{"n_layer": 26, "d_model": 256, "n_head": 16, "n_kv_head": 16, "head_dim": 32, "d_mlp": 1024, "vocab_size": 2048, "activation": "squared_relu", "norm": "rmsnorm", "norm_place": "pre", "norm_eps": 1e-06, "positions": "rope", "rope_base": 27200.0, "rope_fraction": 1.0, "qk_norm": false, "attn_scale": 0.177, "bias": "none", "tie_embeddings": true, "parallel_block": false, "extras": ["paired heads"], "init": "normal", "init_std_qkv": 0.0427, "init_std_o": 0.053, "init_std_up": 0.0611, "init_std_down": 0.0611, "optimizer": "adam_hyperball", "lr": 0.00522, "beta1": 0.9, "weight_decay": 0.0, "lr_head": 0.00601, "grad_clip": 1.0, "warmup_steps": 200, "schedule": "wsd", "decay_fraction": 1.0, "decay_shape": "cos", "final_lr_fraction": 0.1, "batch_tokens": [32768, 65536, 98304], "seq_len": 256, "doc_mask": true, "z_loss": 1e-05, "train_tokens": 435400000, "steps": 7448, "dataset": "wikipedia_en"}
Each number is 200 + 30 x the weight over its row's rms, rounded and kept within 0 to 999. Layers, rows and columns count from 0. The size before them is the row's rms in percent of the matrix's.

# layer 12 MLP down, 256x1024, rms 0.061, rows 109-217, columns 768-831
097,157,170,241,143,198,190,132,267,245,187,226,196,224,154,200,213,211,260,175,141,130,255,165,191,179,164,176,236,152,220,205,254,163,197,169,245,197,202,207,200,208,205,215,187,157,192,185,245,219,144,199,207,203,199,156,176,180,199,162,166,256,192,223,279
102,225,233,201,147,183,168,223,209,206,223,206,168,177,170,192,200,158,165,216,168,221,239,166,243,144,172,198,183,196,258,238,201,215,197,244,204,186,238,240,225,178,176,215,202,205,261,223,200,178,162,188,198,140,192,224,227,217,158,143,187,264,169,184,168
099,164,173,287,162,163,222,171,191,205,164,209,203,195,150,227,213,240,243,195,197,174,198,192,210,189,212,165,226,209,217,216,190,169,189,204,187,209,212,209,184,203,250,179,207,206,241,196,171,169,162,251,267,161,214,235,185,230,144,233,174,171,197,193,240
096,158,161,190,230,236,180,171,233,205,224,240,206,203,208,182,170,196,219,200,198,245,198,182,228,277,210,246,190,257,241,208,242,185,180,224,188,206,252,174,213,192,224,202,199,244,174,227,145,241,116,198,197,195,172,219,212,106,193,188,202,179,212,181,182
101,208,142,182,186,202,219,185,171,210,165,168,192,151,206,199,154,202,222,218,198,154,218,163,185,197,233,189,188,176,198,132,180,187,216,232,196,233,156,215,183,192,174,214,178,161,137,202,152,173,195,202,234,156,214,153,189,224,204,225,201,232,210,176,180
095,214,254,225,192,115,222,230,191,265,217,210,216,236,236,164,211,179,203,198,274,266,208,190,218,212,250,198,186,212,185,209,175,221,218,215,177,214,171,224,170,218,216,155,244,165,196,244,200,169,224,247,195,207,163,201,128,155,188,183,142,193,224,179,218
096,208,168,153,234,216,230,185,219,228,216,186,225,227,186,196,200,211,178,166,221,181,202,239,201,249,186,244,159,185,190,183,223,167,218,212,164,180,252,235,190,222,170,194,233,216,249,237,179,176,186,218,179,184,213,198,226,202,193,225,187,231,199,164,165
099,193,187,131,190,208,199,207,147,151,232,151,196,133,164,200,240,240,183,187,186,150,192,190,232,232,257,184,180,181,143,211,228,206,249,258,162,223,207,235,206,212,159,203,172,168,232,248,205,213,168,159,166,220,148,186,207,193,170,186,184,237,184,175,170
103,237,200,213,187,227,184,139,175,214,160,278,191,235,167,219,155,176,173,194,203,174,234,188,179,148,174,145,165,181,203,161,134,186,176,191,234,239,200,152,177,220,195,263,182,191,210,243,253,211,203,200,206,170,199,202,195,209,219,242,242,271,215,186,205
100,243,139,205,174,189,183,226,175,209,172,175,212,220,166,234,182,250,203,207,210,185,226,145,119,155,245,241,163,195,182,199,195,122,168,174,216,165,184,216,219,231,165,191,209,242,188,196,208,200,256,188,231,177,181,228,216,193,201,189,153,184,174,191,203
097,163,227,242,198,163,161,230,250,153,137,205,144,202,203,151,242,186,210,189,175,205,177,209,217,191,170,220,216,280,235,228,156,201,174,249,182,193,257,232,221,161,248,174,236,195,140,245,247,181,180,226,216,191,197,159,168,208,166,149,167,188,199,219,185
106,229,169,261,181,149,190,197,190,203,186,220,207,210,235,188,195,174,189,194,209,144,185,201,211,291,223,240,199,180,130,173,241,210,171,147,153,212,170,223,164,188,176,152,186,204,129,214,247,210,210,192,222,225,194,258,201,217,144,222,206,223,220,199,221
098,228,196,204,221,233,227,139,229,235,167,146,247,163,193,181,204,164,235,245,144,218,217,205,212,199,222,178,218,160,211,242,211,242,203,195,189,228,212,229,266,188,163,145,181,171,201,181,184,236,201,232,206,200,253,200,222,213,215,201,160,183,192,248,221
103,209,210,137,146,245,202,178,213,186,193,235,209,160,165,194,170,185,218,232,174,240,226,212,186,210,210,185,159,223,235,192,216,213,222,222,197,204,237,224,186,217,197,160,211,205,201,164,184,191,206,173,216,184,201,172,216,228,213,252,182,184,140,242,259
105,195,206,183,197,191,214,197,177,207,209,160,218,262,205,183,225,170,212,188,165,205,181,225,268,185,196,202,241,218,133,217,189,245,185,214,218,172,216,193,227,194,242,179,186,192,202,254,205,200,219,222,192,232,166,192,141,189,164,256,260,177,131,234,195
094,195,211,181,209,227,259,205,181,167,175,217,203,215,142,209,190,254,177,215,159,202,169,168,212,227,201,193,223,145,214,161,179,216,220,216,169,278,223,194,216,171,213,201,161,186,222,221,181,199,216,254,190,228,191,173,215,199,227,206,229,174,191,190,189
097,210,202,143,164,203,185,181,188,251,202,156,181,181,185,203,256,166,177,225,180,205,209,203,145,195,152,256,181,204,175,189,195,208,211,224,206,180,182,275,202,183,178,196,203,203,193,237,185,179,202,179,273,234,145,257,236,176,100,209,181,208,201,176,218
100,192,182,178,194,183,262,217,189,166,212,246,216,205,186,192,157,214,192,171,200,251,207,205,163,213,169,182,190,180,176,179,220,268,170,223,194,224,197,171,229,251,228,254,163,193,220,218,151,239,192,226,158,164,162,157,213,204,174,177,244,216,199,178,170
094,237,163,239,165,191,191,236,221,239,175,233,192,220,181,142,236,180,151,182,233,238,200,246,186,171,285,186,220,234,221,218,205,200,202,214,220,191,206,197,186,167,193,224,182,160,193,237,219,207,172,218,154,147,187,249,205,186,127,187,202,196,177,247,184
097,203,241,246,192,196,182,182,257,189,191,231,198,180,218,113,207,219,231,125,209,147,225,211,237,176,148,222,207,209,173,221,224,154,183,227,174,228,211,175,211,234,254,198,189,220,183,234,237,183,203,213,190,235,213,168,226,164,232,268,234,196,216,206,161
102,211,172,161,179,270,234,177,250,246,228,227,269,246,202,206,205,179,233,185,244,189,196,184,147,234,239,215,194,206,200,181,258,196,237,180,173,216,218,201,205,192,156,203,169,202,207,210,178,221,182,199,225,204,201,207,188,170,216,237,172,224,236,167,208
100,192,189,175,229,228,225,157,227,160,241,167,196,185,214,218,200,224,246,202,230,199,101,159,190,191,239,224,175,142,170,230,192,180,235,168,217,179,170,208,215,209,197,275,163,236,193,181,182,158,192,184,217,122,188,225,159,220,159,210,187,177,168,197,217
100,189,247,241,164,197,171,273,185,217,221,221,179,216,238,224,190,136,253,174,182,144,204,239,194,161,213,192,168,247,187,225,212,171,235,257,263,165,206,204,165,179,231,201,186,240,223,236,265,168,208,173,199,110,180,179,148,235,202,221,198,226,251,196,193
104,201,189,213,144,150,214,203,215,234,193,235,165,142,223,235,172,168,216,173,178,225,216,203,165,173,232,219,200,219,167,212,236,226,163,179,216,221,226,176,179,221,181,219,166,198,205,173,264,220,149,190,180,167,248,237,190,153,209,187,206,219,177,218,220
106,177,199,198,240,221,190,170,139,167,244,188,254,188,192,180,213,205,164,164,181,220,151,203,146,168,180,165,142,118,184,204,188,236,175,218,177,143,168,256,190,180,226,186,182,181,219,199,209,177,241,198,190,146,144,158,138,153,233,181,238,178,195,192,162
100,203,143,175,205,187,233,204,242,188,192,223,212,198,225,182,228,187,233,199,232,176,176,185,194,189,165,186,159,209,218,204,179,235,171,249,217,209,193,217,170,126,194,176,212,213,196,179,189,235,203,182,200,150,251,209,189,138,227,216,235,218,185,195,233
100,229,151,177,225,198,211,219,170,215,239,219,202,226,237,172,240,168,206,183,234,169,175,177,136,217,164,150,206,254,220,245,205,198,152,216,269,172,204,185,166,184,183,189,249,199,182,158,223,210,222,203,169,230,188,174,161,217,253,220,194,197,204,151,158
101,173,231,173,173,183,208,186,211,207,220,220,174,187,257,203,161,194,168,189,136,136,193,185,229,174,241,190,228,157,257,157,216,182,209,159,197,176,187,197,261,168,200,173,210,205,225,236,231,192,247,219,198,251,245,190,174,255,230,218,234,200,200,184,197
099,203,177,198,161,144,228,209,203,173,199,204,192,209,209,250,202,223,209,237,196,214,234,223,214,205,175,156,194,219,227,226,208,195,219,184,208,206,206,128,198,211,209,179,129,201,257,233,240,205,146,224,154,191,202,192,173,234,197,159,223,149,180,211,183
103,153,177,164,149,197,144,165,221,178,262,197,256,243,208,201,224,255,198,187,193,198,175,187,164,212,199,156,230,173,158,206,146,204,179,215,143,162,192,210,254,221,166,162,204,116,206,184,158,182,247,181,199,179,263,143,199,203,260,238,203,232,185,267,237
100,147,247,179,198,127,206,206,184,232,188,203,206,188,148,186,217,237,201,196,185,214,162,190,175,162,245,178,179,251,183,232,240,209,232,196,171,252,255,240,178,163,174,217,262,161,191,248,216,133,198,158,141,174,197,183,194,181,178,235,239,212,227,183,181
102,239,236,160,180,208,178,236,194,150,147,216,212,152,211,181,161,240,262,185,178,221,229,182,180,157,184,159,196,205,226,255,110,211,209,194,227,186,125,201,243,160,119,156,219,185,192,194,163,186,198,227,223,174,239,179,212,189,183,194,247,206,226,267,199
101,172,195,221,227,184,218,179,194,189,218,210,229,223,221,234,155,187,215,145,183,191,159,225,199,228,218,193,173,206,192,263,168,191,217,196,126,232,204,237,202,130,185,221,208,239,256,175,180,174,179,190,217,231,175,225,203,223,254,219,193,195,205,201,185
101,216,206,239,197,239,253,199,249,140,224,204,244,224,163,201,247,232,204,133,224,194,195,181,173,214,196,184,199,175,168,245,250,174,148,162,223,252,243,208,166,169,250,227,225,192,182,197,200,205,146,191,174,129,257,221,192,149,167,155,186,151,140,222,223
100,210,209,201,216,161,219,156,194,216,172,197,227,164,141,237,197,201,182,193,187,181,204,153,203,199,211,199,192,187,183,196,254,182,195,199,202,214,168,156,207,224,239,215,162,246,149,180,233,160,147,207,201,206,226,247,200,212,254,190,196,203,268,244,186
096,167,165,185,175,186,215,198,181,201,149,208,221,201,151,207,174,203,211,193,198,180,211,150,246,212,197,237,149,222,212,230,181,235,183,206,178,254,238,203,182,239,216,168,217,177,145,200,212,212,246,170,228,189,209,228,196,172,112,166,203,143,246,264,189
100,209,204,181,166,192,243,210,185,160,223,181,208,178,190,197,170,172,232,171,225,277,186,167,218,187,150,225,233,196,212,205,227,138,183,165,158,143,192,186,229,213,185,257,213,203,227,205,173,133,241,208,222,136,163,207,154,189,208,163,168,173,160,221,158
107,190,163,213,196,155,195,247,231,188,191,173,184,234,210,208,228,203,210,257,167,234,209,262,201,210,206,215,147,201,208,190,211,181,193,142,241,203,224,217,164,224,237,208,196,187,202,246,231,201,176,189,204,207,165,203,209,227,172,189,195,200,225,207,257
102,180,221,200,188,185,196,200,210,198,197,188,163,167,233,185,179,120,202,219,197,239,242,172,174,221,251,191,199,217,166,162,182,191,174,209,216,160,181,205,207,218,189,238,182,176,174,209,173,245,220,187,176,193,236,169,177,203,195,196,209,234,173,225,187
102,256,160,231,165,218,233,211,173,219,229,187,203,225,210,154,223,234,130,262,227,164,197,142,252,300,166,180,204,175,134,213,213,177,178,167,212,223,199,189,174,206,218,160,155,220,221,184,179,236,191,283,253,241,195,226,175,208,206,158,147,191,210,186,217
105,203,210,167,309,223,224,162,202,255,226,186,208,202,260,175,272,208,199,186,195,180,155,203,242,195,216,189,181,211,197,238,169,198,181,169,115,223,199,145,274,196,200,176,207,189,206,228,229,154,160,189,177,184,258,251,221,155,230,186,207,225,146,187,204
097,221,211,200,254,201,257,217,209,202,204,192,212,156,204,188,217,190,218,204,127,193,215,169,207,217,189,210,272,199,237,223,196,177,176,202,206,162,157,241,175,193,202,245,189,237,161,183,168,192,156,203,177,179,210,127,195,173,233,171,191,215,211,245,204
099,201,212,180,231,234,188,196,146,163,199,178,215,195,218,229,225,211,200,239,121,213,197,214,197,226,196,209,177,212,190,163,178,196,164,177,247,253,181,240,197,244,208,197,175,161,191,185,192,249,194,144,224,157,224,194,211,264,233,188,258,230,263,236,211
095,190,258,217,146,167,205,183,168,208,239,163,136,197,176,222,170,204,237,207,271,195,191,198,218,231,176,208,172,235,212,173,165,216,249,193,202,167,222,128,191,168,230,202,162,176,205,163,227,212,191,201,231,198,175,222,190,175,158,256,186,159,166,232,186
098,196,216,227,208,303,234,172,232,167,226,218,180,197,179,238,240,198,217,198,186,174,174,182,182,228,231,176,194,202,147,167,161,198,231,189,213,166,190,239,163,253,182,194,222,170,213,96,274,203,198,207,201,168,202,211,230,198,201,222,208,202,145,136,192
102,170,230,200,210,211,185,199,197,187,240,233,210,196,191,220,151,214,222,237,191,213,216,168,252,207,167,223,195,164,213,193,232,153,106,136,233,201,258,204,258,181,175,193,211,230,194,213,228,158,222,237,222,155,224,229,180,232,256,234,191,263,187,210,194
098,196,238,194,210,188,216,242,182,217,161,249,161,193,177,173,201,199,212,189,189,213,226,213,163,263,199,191,224,234,209,269,188,223,259,238,205,187,254,164,163,209,190,155,168,179,187,179,182,192,176,152,231,203,154,194,253,215,149,232,175,189,221,235,189
099,219,148,254,173,179,198,195,156,166,204,212,198,231,180,179,155,142,165,192,211,210,177,277,178,218,181,235,165,212,231,221,216,184,194,205,156,211,210,136,221,166,168,231,198,261,205,182,172,189,153,216,163,242,194,239,199,190,161,186,116,180,160,194,197
107,154,175,229,192,167,220,200,218,235,241,194,172,181,149,242,207,174,205,197,173,189,241,183,167,183,242,231,206,164,199,217,186,154,231,174,202,201,193,180,264,178,179,172,202,192,199,231,264,180,200,200,173,227,210,194,170,257,179,197,216,224,207,203,197
102,213,210,184,212,150,226,164,257,184,176,168,219,160,173,246,211,221,165,213,150,210,231,183,189,209,191,246,195,172,253,213,149,204,175,211,177,183,191,231,202,223,219,212,235,238,169,182,174,218,272,206,160,210,260,259,175,195,191,234,195,246,188,210,228
097,195,145,197,175,160,191,214,195,199,177,215,174,219,195,180,206,212,198,190,218,216,180,248,194,214,208,206,195,182,236,256,197,214,189,281,179,193,187,150,219,199,217,205,234,205,236,233,225,201,221,209,170,175,163,271,148,203,218,197,176,194,184,179,209
102,200,190,264,249,189,127,207,190,211,151,231,211,278,207,251,223,207,183,228,169,185,194,201,212,199,204,221,210,229,213,182,209,144,187,263,197,219,203,190,209,172,163,180,204,156,240,186,226,174,169,190,229,199,163,173,220,197,238,195,213,270,189,252,181
100,210,174,161,200,207,178,156,220,219,191,230,155,190,242,177,237,198,201,213,198,207,161,185,208,262,165,210,247,219,206,226,226,275,204,190,228,191,176,134,186,262,202,174,254,214,210,245,172,240,220,192,224,234,247,219,242,187,223,220,246,166,148,218,227
099,235,178,173,170,178,176,225,149,210,224,209,164,242,192,203,214,187,227,200,203,220,194,211,178,192,232,187,232,225,194,205,146,217,242,169,203,211,184,198,183,196,199,228,222,227,221,193,225,241,236,203,226,163,203,236,235,157,175,159,220,194,202,172,193
103,220,223,241,143,206,198,190,194,222,216,167,205,222,165,172,211,167,127,267,147,184,212,174,197,222,192,216,176,249,162,202,185,182,186,205,173,195,250,195,230,239,226,193,214,166,115,208,202,178,268,224,205,181,226,201,221,158,230,159,188,203,200,184,185
101,225,298,234,213,241,206,193,214,177,168,217,183,162,209,181,237,257,115,228,209,225,280,201,204,147,244,199,198,192,166,214,224,181,198,208,206,218,207,223,152,205,226,221,177,189,215,239,226,216,130,224,178,207,151,264,203,163,249,170,125,123,176,178,183
098,227,187,196,222,207,222,201,237,176,125,210,229,264,192,200,176,180,221,182,190,255,138,176,239,178,292,160,222,214,219,203,223,171,221,156,197,251,222,189,243,176,223,223,137,228,201,214,198,182,190,226,192,204,177,232,171,199,148,155,195,230,220,185,200
102,218,208,210,208,216,176,203,225,139,189,163,239,188,171,166,159,248,179,205,199,244,242,197,179,163,179,196,216,200,155,222,215,154,201,180,207,187,217,151,157,169,167,219,196,138,185,191,204,175,239,182,224,155,202,190,196,141,190,216,184,198,169,183,209
099,212,208,255,275,151,221,244,215,202,247,232,198,171,229,195,130,224,277,181,215,186,178,192,207,166,190,218,203,194,210,224,186,179,193,263,184,207,214,236,243,233,235,222,192,258,169,225,210,263,231,214,179,226,252,185,199,240,231,234,205,229,193,177,214
099,166,236,165,182,188,227,184,180,250,180,157,216,233,192,178,265,202,199,221,235,196,159,186,111,212,158,188,167,176,192,206,248,222,204,200,191,176,220,211,195,175,143,187,192,189,137,198,183,210,193,211,211,206,180,204,154,190,191,179,183,167,168,233,182
098,179,214,227,169,250,240,164,210,228,176,199,210,176,196,189,206,244,201,178,225,197,204,196,176,225,176,172,188,113,216,212,253,200,214,203,163,159,220,268,184,155,222,232,159,152,204,227,209,156,123,160,193,140,212,203,253,238,239,161,178,183,159,223,192
100,168,194,220,188,213,197,190,190,227,207,117,228,233,148,181,190,197,237,166,180,178,158,118,172,153,180,174,212,184,174,183,184,196,177,189,169,213,222,191,195,169,202,184,163,165,218,252,172,234,219,189,144,238,176,173,171,229,203,176,201,222,210,173,188
097,233,199,207,172,186,180,197,214,165,245,195,145,204,210,197,193,181,213,212,184,216,209,185,240,180,206,184,215,173,173,147,167,178,211,147,207,194,176,193,187,179,191,179,228,138,202,221,168,188,224,159,145,199,195,206,199,233,178,232,186,230,168,219,187
097,201,216,204,217,188,202,194,194,242,217,194,201,231,215,199,176,234,226,252,160,161,132,216,276,232,189,222,239,180,184,187,204,190,145,222,208,172,218,202,186,214,208,206,162,229,218,211,210,198,272,166,206,203,189,194,162,206,196,221,166,242,185,191,185
102,180,239,225,203,201,176,157,171,252,198,218,268,220,166,221,164,246,197,215,218,268,205,184,197,243,203,183,189,179,218,226,179,181,141,208,208,249,213,141,229,210,248,144,217,230,184,213,231,183,247,211,194,198,227,190,191,182,212,213,190,145,252,158,205
100,170,217,208,255,183,200,138,166,164,266,198,182,175,215,195,250,188,186,176,190,186,200,172,227,203,210,163,191,202,235,166,182,248,227,233,239,269,187,203,277,197,224,208,163,218,185,251,156,236,166,182,218,185,175,145,166,186,214,247,208,214,201,239,188
102,239,189,190,228,244,194,179,171,164,229,213,250,161,229,225,204,187,180,189,214,179,185,180,209,236,246,231,210,203,153,162,153,248,156,210,205,198,184,178,168,249,167,197,196,233,195,167,246,213,163,196,155,163,231,257,242,135,184,124,220,178,174,190,218
099,194,189,194,203,214,175,157,180,234,209,144,154,209,188,215,240,181,253,193,188,156,243,233,200,209,261,192,193,146,157,157,208,251,156,242,224,185,193,181,225,196,222,197,204,171,142,239,184,178,161,156,164,126,249,261,211,228,176,191,212,146,268,252,246
097,184,212,218,203,252,227,237,194,170,195,254,196,211,190,190,263,217,126,257,197,265,174,229,196,174,179,194,258,218,247,158,186,224,207,189,220,195,183,156,235,170,190,287,203,192,250,201,177,171,216,192,175,215,180,171,178,225,252,200,180,220,236,178,214
101,214,225,132,274,248,228,175,167,225,211,196,201,191,182,179,226,189,202,145,249,169,255,182,232,209,212,188,217,109,214,228,162,237,160,184,216,181,161,193,204,253,201,222,240,224,175,181,174,217,195,253,177,235,178,136,206,175,191,214,198,218,178,170,182
097,203,145,205,211,242,184,196,244,230,150,181,196,233,259,168,172,168,200,197,163,186,197,233,143,212,218,206,198,199,170,207,190,163,181,244,218,205,206,195,202,191,150,168,253,205,210,226,176,225,208,163,179,169,255,238,197,139,237,201,166,180,233,196,197
108,215,222,251,199,212,163,170,207,255,190,144,201,214,205,193,196,215,239,192,209,183,221,217,231,247,190,202,215,174,228,169,158,172,183,205,254,176,247,208,159,206,211,234,200,158,141,184,241,207,215,197,205,212,214,247,229,252,175,173,204,208,198,163,217
100,235,174,193,234,189,192,217,127,150,144,180,185,224,182,198,223,202,160,165,223,242,234,170,234,161,223,205,279,206,200,256,197,188,179,228,208,184,169,228,229,141,251,191,257,201,199,181,179,212,218,139,188,150,201,218,160,228,252,172,216,195,195,165,240
097,206,217,179,206,236,227,204,204,247,251,182,159,202,212,210,219,209,196,199,176,189,153,230,123,206,202,251,207,221,235,232,275,139,208,210,265,167,171,233,180,183,236,177,229,199,214,220,283,183,165,208,201,212,213,208,264,200,193,206,237,186,175,183,245
102,196,186,163,226,214,164,188,145,175,177,160,207,216,215,194,221,199,182,195,160,219,196,196,165,251,243,155,183,223,216,209,218,211,251,214,200,169,186,174,181,190,234,169,145,169,196,189,211,215,196,172,227,226,193,206,216,173,238,192,175,209,243,197,210
101,223,185,198,230,233,211,127,145,264,233,208,245,228,189,253,242,198,174,146,194,262,220,204,212,171,182,235,211,144,167,226,187,207,212,157,224,153,151,194,234,173,202,247,176,223,164,165,212,173,216,197,118,162,167,225,168,211,226,214,257,184,186,186,203
098,125,202,213,161,207,188,197,225,271,214,233,246,175,159,250,229,243,226,210,170,152,202,209,206,199,227,269,209,182,177,234,193,158,176,167,195,195,227,202,209,168,251,217,274,206,182,180,188,223,243,241,130,247,208,186,228,155,227,268,172,205,220,215,285
098,180,266,254,220,258,182,213,251,193,205,249,176,159,172,229,209,192,212,199,211,162,217,176,184,228,214,181,198,231,184,169,169,159,247,158,203,239,219,173,168,158,234,143,145,213,197,225,201,195,147,233,254,207,192,259,194,144,222,236,153,211,171,213,193
102,188,174,209,195,158,153,179,234,221,201,215,194,275,199,162,202,191,174,174,198,232,152,165,233,260,214,206,211,178,183,263,165,174,212,200,138,173,207,192,161,211,212,228,223,265,177,184,251,187,209,212,219,208,192,142,218,203,231,199,242,228,180,204,184
102,214,183,152,254,232,263,175,246,217,197,223,154,130,215,148,217,222,180,176,201,161,219,161,238,179,187,219,234,164,196,156,201,271,176,228,187,201,216,243,180,208,188,248,222,152,220,196,237,254,216,187,163,178,214,205,229,233,196,187,227,188,235,209,198
099,218,137,221,194,164,188,191,210,226,203,186,223,256,188,203,214,167,227,189,157,256,191,232,219,275,203,215,189,155,228,182,180,192,188,144,188,259,130,208,210,267,158,199,179,191,206,164,202,162,167,218,149,170,185,162,143,203,191,191,256,195,215,162,184
101,161,158,208,186,216,207,210,270,201,194,212,206,157,188,212,195,246,219,203,197,177,196,235,179,189,239,190,126,214,267,216,198,211,189,229,231,177,192,209,192,192,213,189,160,217,183,213,156,141,225,169,207,181,197,166,151,143,160,220,251,205,206,219,223
099,221,229,198,179,230,218,218,208,128,213,213,221,233,189,192,210,177,129,221,246,192,211,215,228,126,256,141,226,193,200,171,148,246,228,218,217,258,187,216,188,205,195,220,236,231,227,216,181,238,219,201,187,163,192,198,224,204,202,166,196,216,163,207,141
101,191,170,248,207,186,232,174,209,181,213,246,209,178,203,258,230,229,182,170,216,140,183,193,223,238,179,192,260,213,192,176,217,208,208,240,211,162,174,188,185,173,208,263,196,183,216,174,151,191,149,248,171,203,196,214,192,136,219,225,219,200,176,176,168
099,160,230,182,279,194,217,212,201,226,152,193,198,217,235,178,208,181,234,229,123,205,166,149,138,189,196,213,234,153,193,217,241,182,195,162,252,181,200,236,190,168,178,204,184,241,243,158,228,177,218,173,187,216,229,196,111,211,204,207,171,156,166,174,201
099,168,138,201,240,194,179,256,206,239,179,220,260,209,196,158,192,168,186,200,182,184,198,249,231,164,248,182,214,193,183,141,175,154,232,215,197,191,218,177,159,165,178,233,239,159,258,173,198,194,211,247,208,164,207,238,198,168,242,173,232,260,213,207,223
105,170,225,173,167,204,138,226,245,164,206,222,230,250,151,157,182,202,194,188,200,240,228,157,222,219,177,180,232,210,218,166,208,172,207,192,177,191,118,176,215,191,232,209,199,206,183,186,226,198,174,210,209,164,187,189,226,195,174,202,213,222,212,159,181
100,236,205,173,186,165,203,160,227,218,169,169,264,227,142,170,139,236,217,233,266,204,156,196,185,201,258,178,211,194,152,228,182,229,221,213,228,204,205,219,247,198,175,210,227,210,184,166,198,204,201,232,201,205,236,226,186,197,145,172,234,181,257,200,183
101,203,195,161,167,192,211,151,197,263,226,179,190,218,218,135,247,165,173,203,206,167,221,210,185,169,200,241,220,147,193,217,220,204,198,201,239,179,216,174,194,184,256,285,196,216,186,223,178,160,210,232,195,202,162,220,171,161,205,184,167,227,148,144,223
101,225,179,158,153,202,177,201,223,181,196,195,140,165,204,220,149,188,230,220,221,167,228,229,217,126,180,151,198,231,212,198,210,193,242,223,175,189,192,201,205,242,207,222,192,194,187,222,200,201,212,156,159,192,264,182,197,170,209,221,249,179,163,229,239
114,186,214,223,227,194,216,218,261,187,168,209,185,171,212,224,177,191,241,217,173,206,199,222,174,191,174,227,218,162,247,233,168,198,224,212,230,223,193,207,213,214,230,209,195,212,207,220,210,215,196,251,188,149,217,137,207,193,204,202,110,224,223,218,275
104,233,166,189,194,204,218,183,202,195,172,197,194,217,201,222,197,221,167,235,224,186,212,182,238,140,206,185,199,179,197,228,187,168,209,244,200,186,170,165,217,216,212,159,249,184,222,181,236,144,176,196,201,201,268,170,173,195,202,202,265,252,211,177,177
100,216,259,213,246,228,256,179,162,231,199,222,187,190,243,194,230,182,248,218,218,215,246,249,235,192,191,218,189,232,144,241,216,284,181,241,219,207,194,231,200,235,211,177,186,162,234,205,191,175,166,256,153,196,230,241,211,211,240,140,229,212,187,209,158
098,227,137,142,166,231,205,197,213,167,168,166,163,204,243,154,218,172,193,202,160,207,195,260,201,176,209,215,216,183,184,157,142,232,229,220,263,194,197,199,163,194,182,229,165,258,228,181,153,198,238,215,226,128,148,220,185,222,240,177,142,205,199,181,224
097,195,213,223,205,276,179,164,169,218,272,192,208,196,205,217,146,179,139,197,198,225,217,178,186,209,153,165,214,224,126,167,235,167,204,196,244,206,255,203,160,162,252,195,197,238,259,196,155,160,199,240,208,196,208,202,212,180,190,173,137,171,183,169,206
099,212,170,213,200,185,130,137,144,217,182,200,224,186,210,167,192,256,151,199,186,205,212,192,183,163,176,152,250,162,199,86,180,199,244,210,172,251,247,221,213,191,236,231,202,184,234,181,203,226,164,186,160,203,135,209,265,191,206,192,240,239,158,176,165
098,166,229,161,188,200,207,203,197,197,170,207,187,188,185,225,214,199,253,222,227,238,224,190,279,197,216,190,202,193,195,175,166,208,177,180,225,199,203,181,241,165,178,200,182,201,208,237,193,204,191,183,241,200,223,228,210,178,237,172,197,214,181,218,176
096,204,152,177,173,213,144,197,202,241,217,195,232,156,143,164,200,181,171,200,146,217,223,203,221,235,225,175,166,206,248,188,212,205,197,162,145,169,219,184,142,186,215,202,191,258,198,243,230,199,204,221,202,229,232,215,227,205,199,233,181,192,201,177,212
097,185,239,197,192,219,173,193,196,262,198,244,207,227,225,217,184,213,180,183,152,164,245,186,182,193,194,214,180,201,201,179,212,229,203,233,242,193,205,160,215,257,239,193,200,158,221,213,160,206,155,220,248,150,225,193,176,210,185,222,146,245,236,216,151
101,245,197,177,196,193,220,236,188,231,178,195,176,187,182,150,179,216,195,205,148,200,266,196,162,220,165,207,209,168,255,228,214,225,190,205,208,176,201,205,184,231,196,178,243,157,177,178,190,223,192,181,199,170,225,169,175,191,211,197,131,163,184,214,218
099,245,200,180,188,209,209,235,232,234,194,183,161,231,237,184,185,175,150,223,175,205,147,193,233,196,211,226,248,219,244,165,237,149,200,213,205,179,151,220,189,199,193,214,234,185,171,229,179,214,180,213,222,197,183,209,198,186,206,177,189,216,158,216,146
100,182,225,204,222,222,234,241,283,179,198,193,204,211,189,247,179,256,134,179,145,227,270,213,209,213,198,207,209,194,202,162,177,211,146,214,192,192,214,146,239,224,142,193,238,213,179,238,196,216,138,216,209,200,171,205,220,216,174,234,217,170,188,181,250
097,214,158,221,156,172,264,204,186,217,199,210,218,193,244,210,203,237,215,186,268,172,204,199,192,168,148,195,155,191,151,256,202,207,199,161,221,224,180,222,180,199,266,212,241,168,185,215,150,170,183,208,131,178,221,121,189,232,188,218,230,212,196,197,221
102,158,160,257,205,218,166,220,235,215,202,143,145,183,205,186,135,206,179,223,220,250,192,148,218,149,212,245,184,189,175,220,223,190,226,199,257,192,130,198,180,199,189,201,241,199,174,238,151,219,171,159,193,222,214,141,190,231,193,167,215,219,179,170,197
101,183,158,181,228,216,202,177,214,182,174,245,137,192,238,178,247,214,151,166,198,197,258,169,228,178,208,187,215,179,179,210,198,140,214,209,195,207,189,251,156,179,207,193,206,239,241,218,163,185,239,266,237,226,166,170,188,238,197,222,238,154,222,184,229
102,161,195,222,156,247,218,202,138,197,191,224,211,192,270,202,212,229,210,218,178,207,146,227,143,223,201,187,211,231,179,159,194,219,199,172,236,162,180,198,235,209,207,225,210,182,232,190,195,214,198,238,188,194,146,204,189,216,206,218,156,199,170,209,202
100,161,221,218,211,170,209,211,203,176,182,210,185,196,204,197,208,221,252,190,171,207,220,265,178,194,180,221,192,220,241,202,249,162,178,180,261,208,245,217,206,198,279,208,188,202,222,207,187,158,204,238,223,241,258,147,187,143,190,200,159,201,255,190,233
099,172,209,189,153,199,191,170,167,200,217,194,169,249,213,238,204,160,142,136,191,175,203,214,183,245,177,173,240,162,212,200,182,228,172,197,183,148,161,221,131,138,188,183,207,173,155,183,196,216,204,228,221,229,206,185,266,215,253,216,166,189,189,164,160
099,184,179,172,195,174,250,201,209,141,193,151,231,199,180,251,234,131,285,217,153,232,246,246,207,184,231,129,188,254,189,231,251,223,240,221,163,171,216,178,230,233,166,163,166,177,203,243,157,191,237,249,184,234,219,207,158,186,182,199,195,175,237,251,204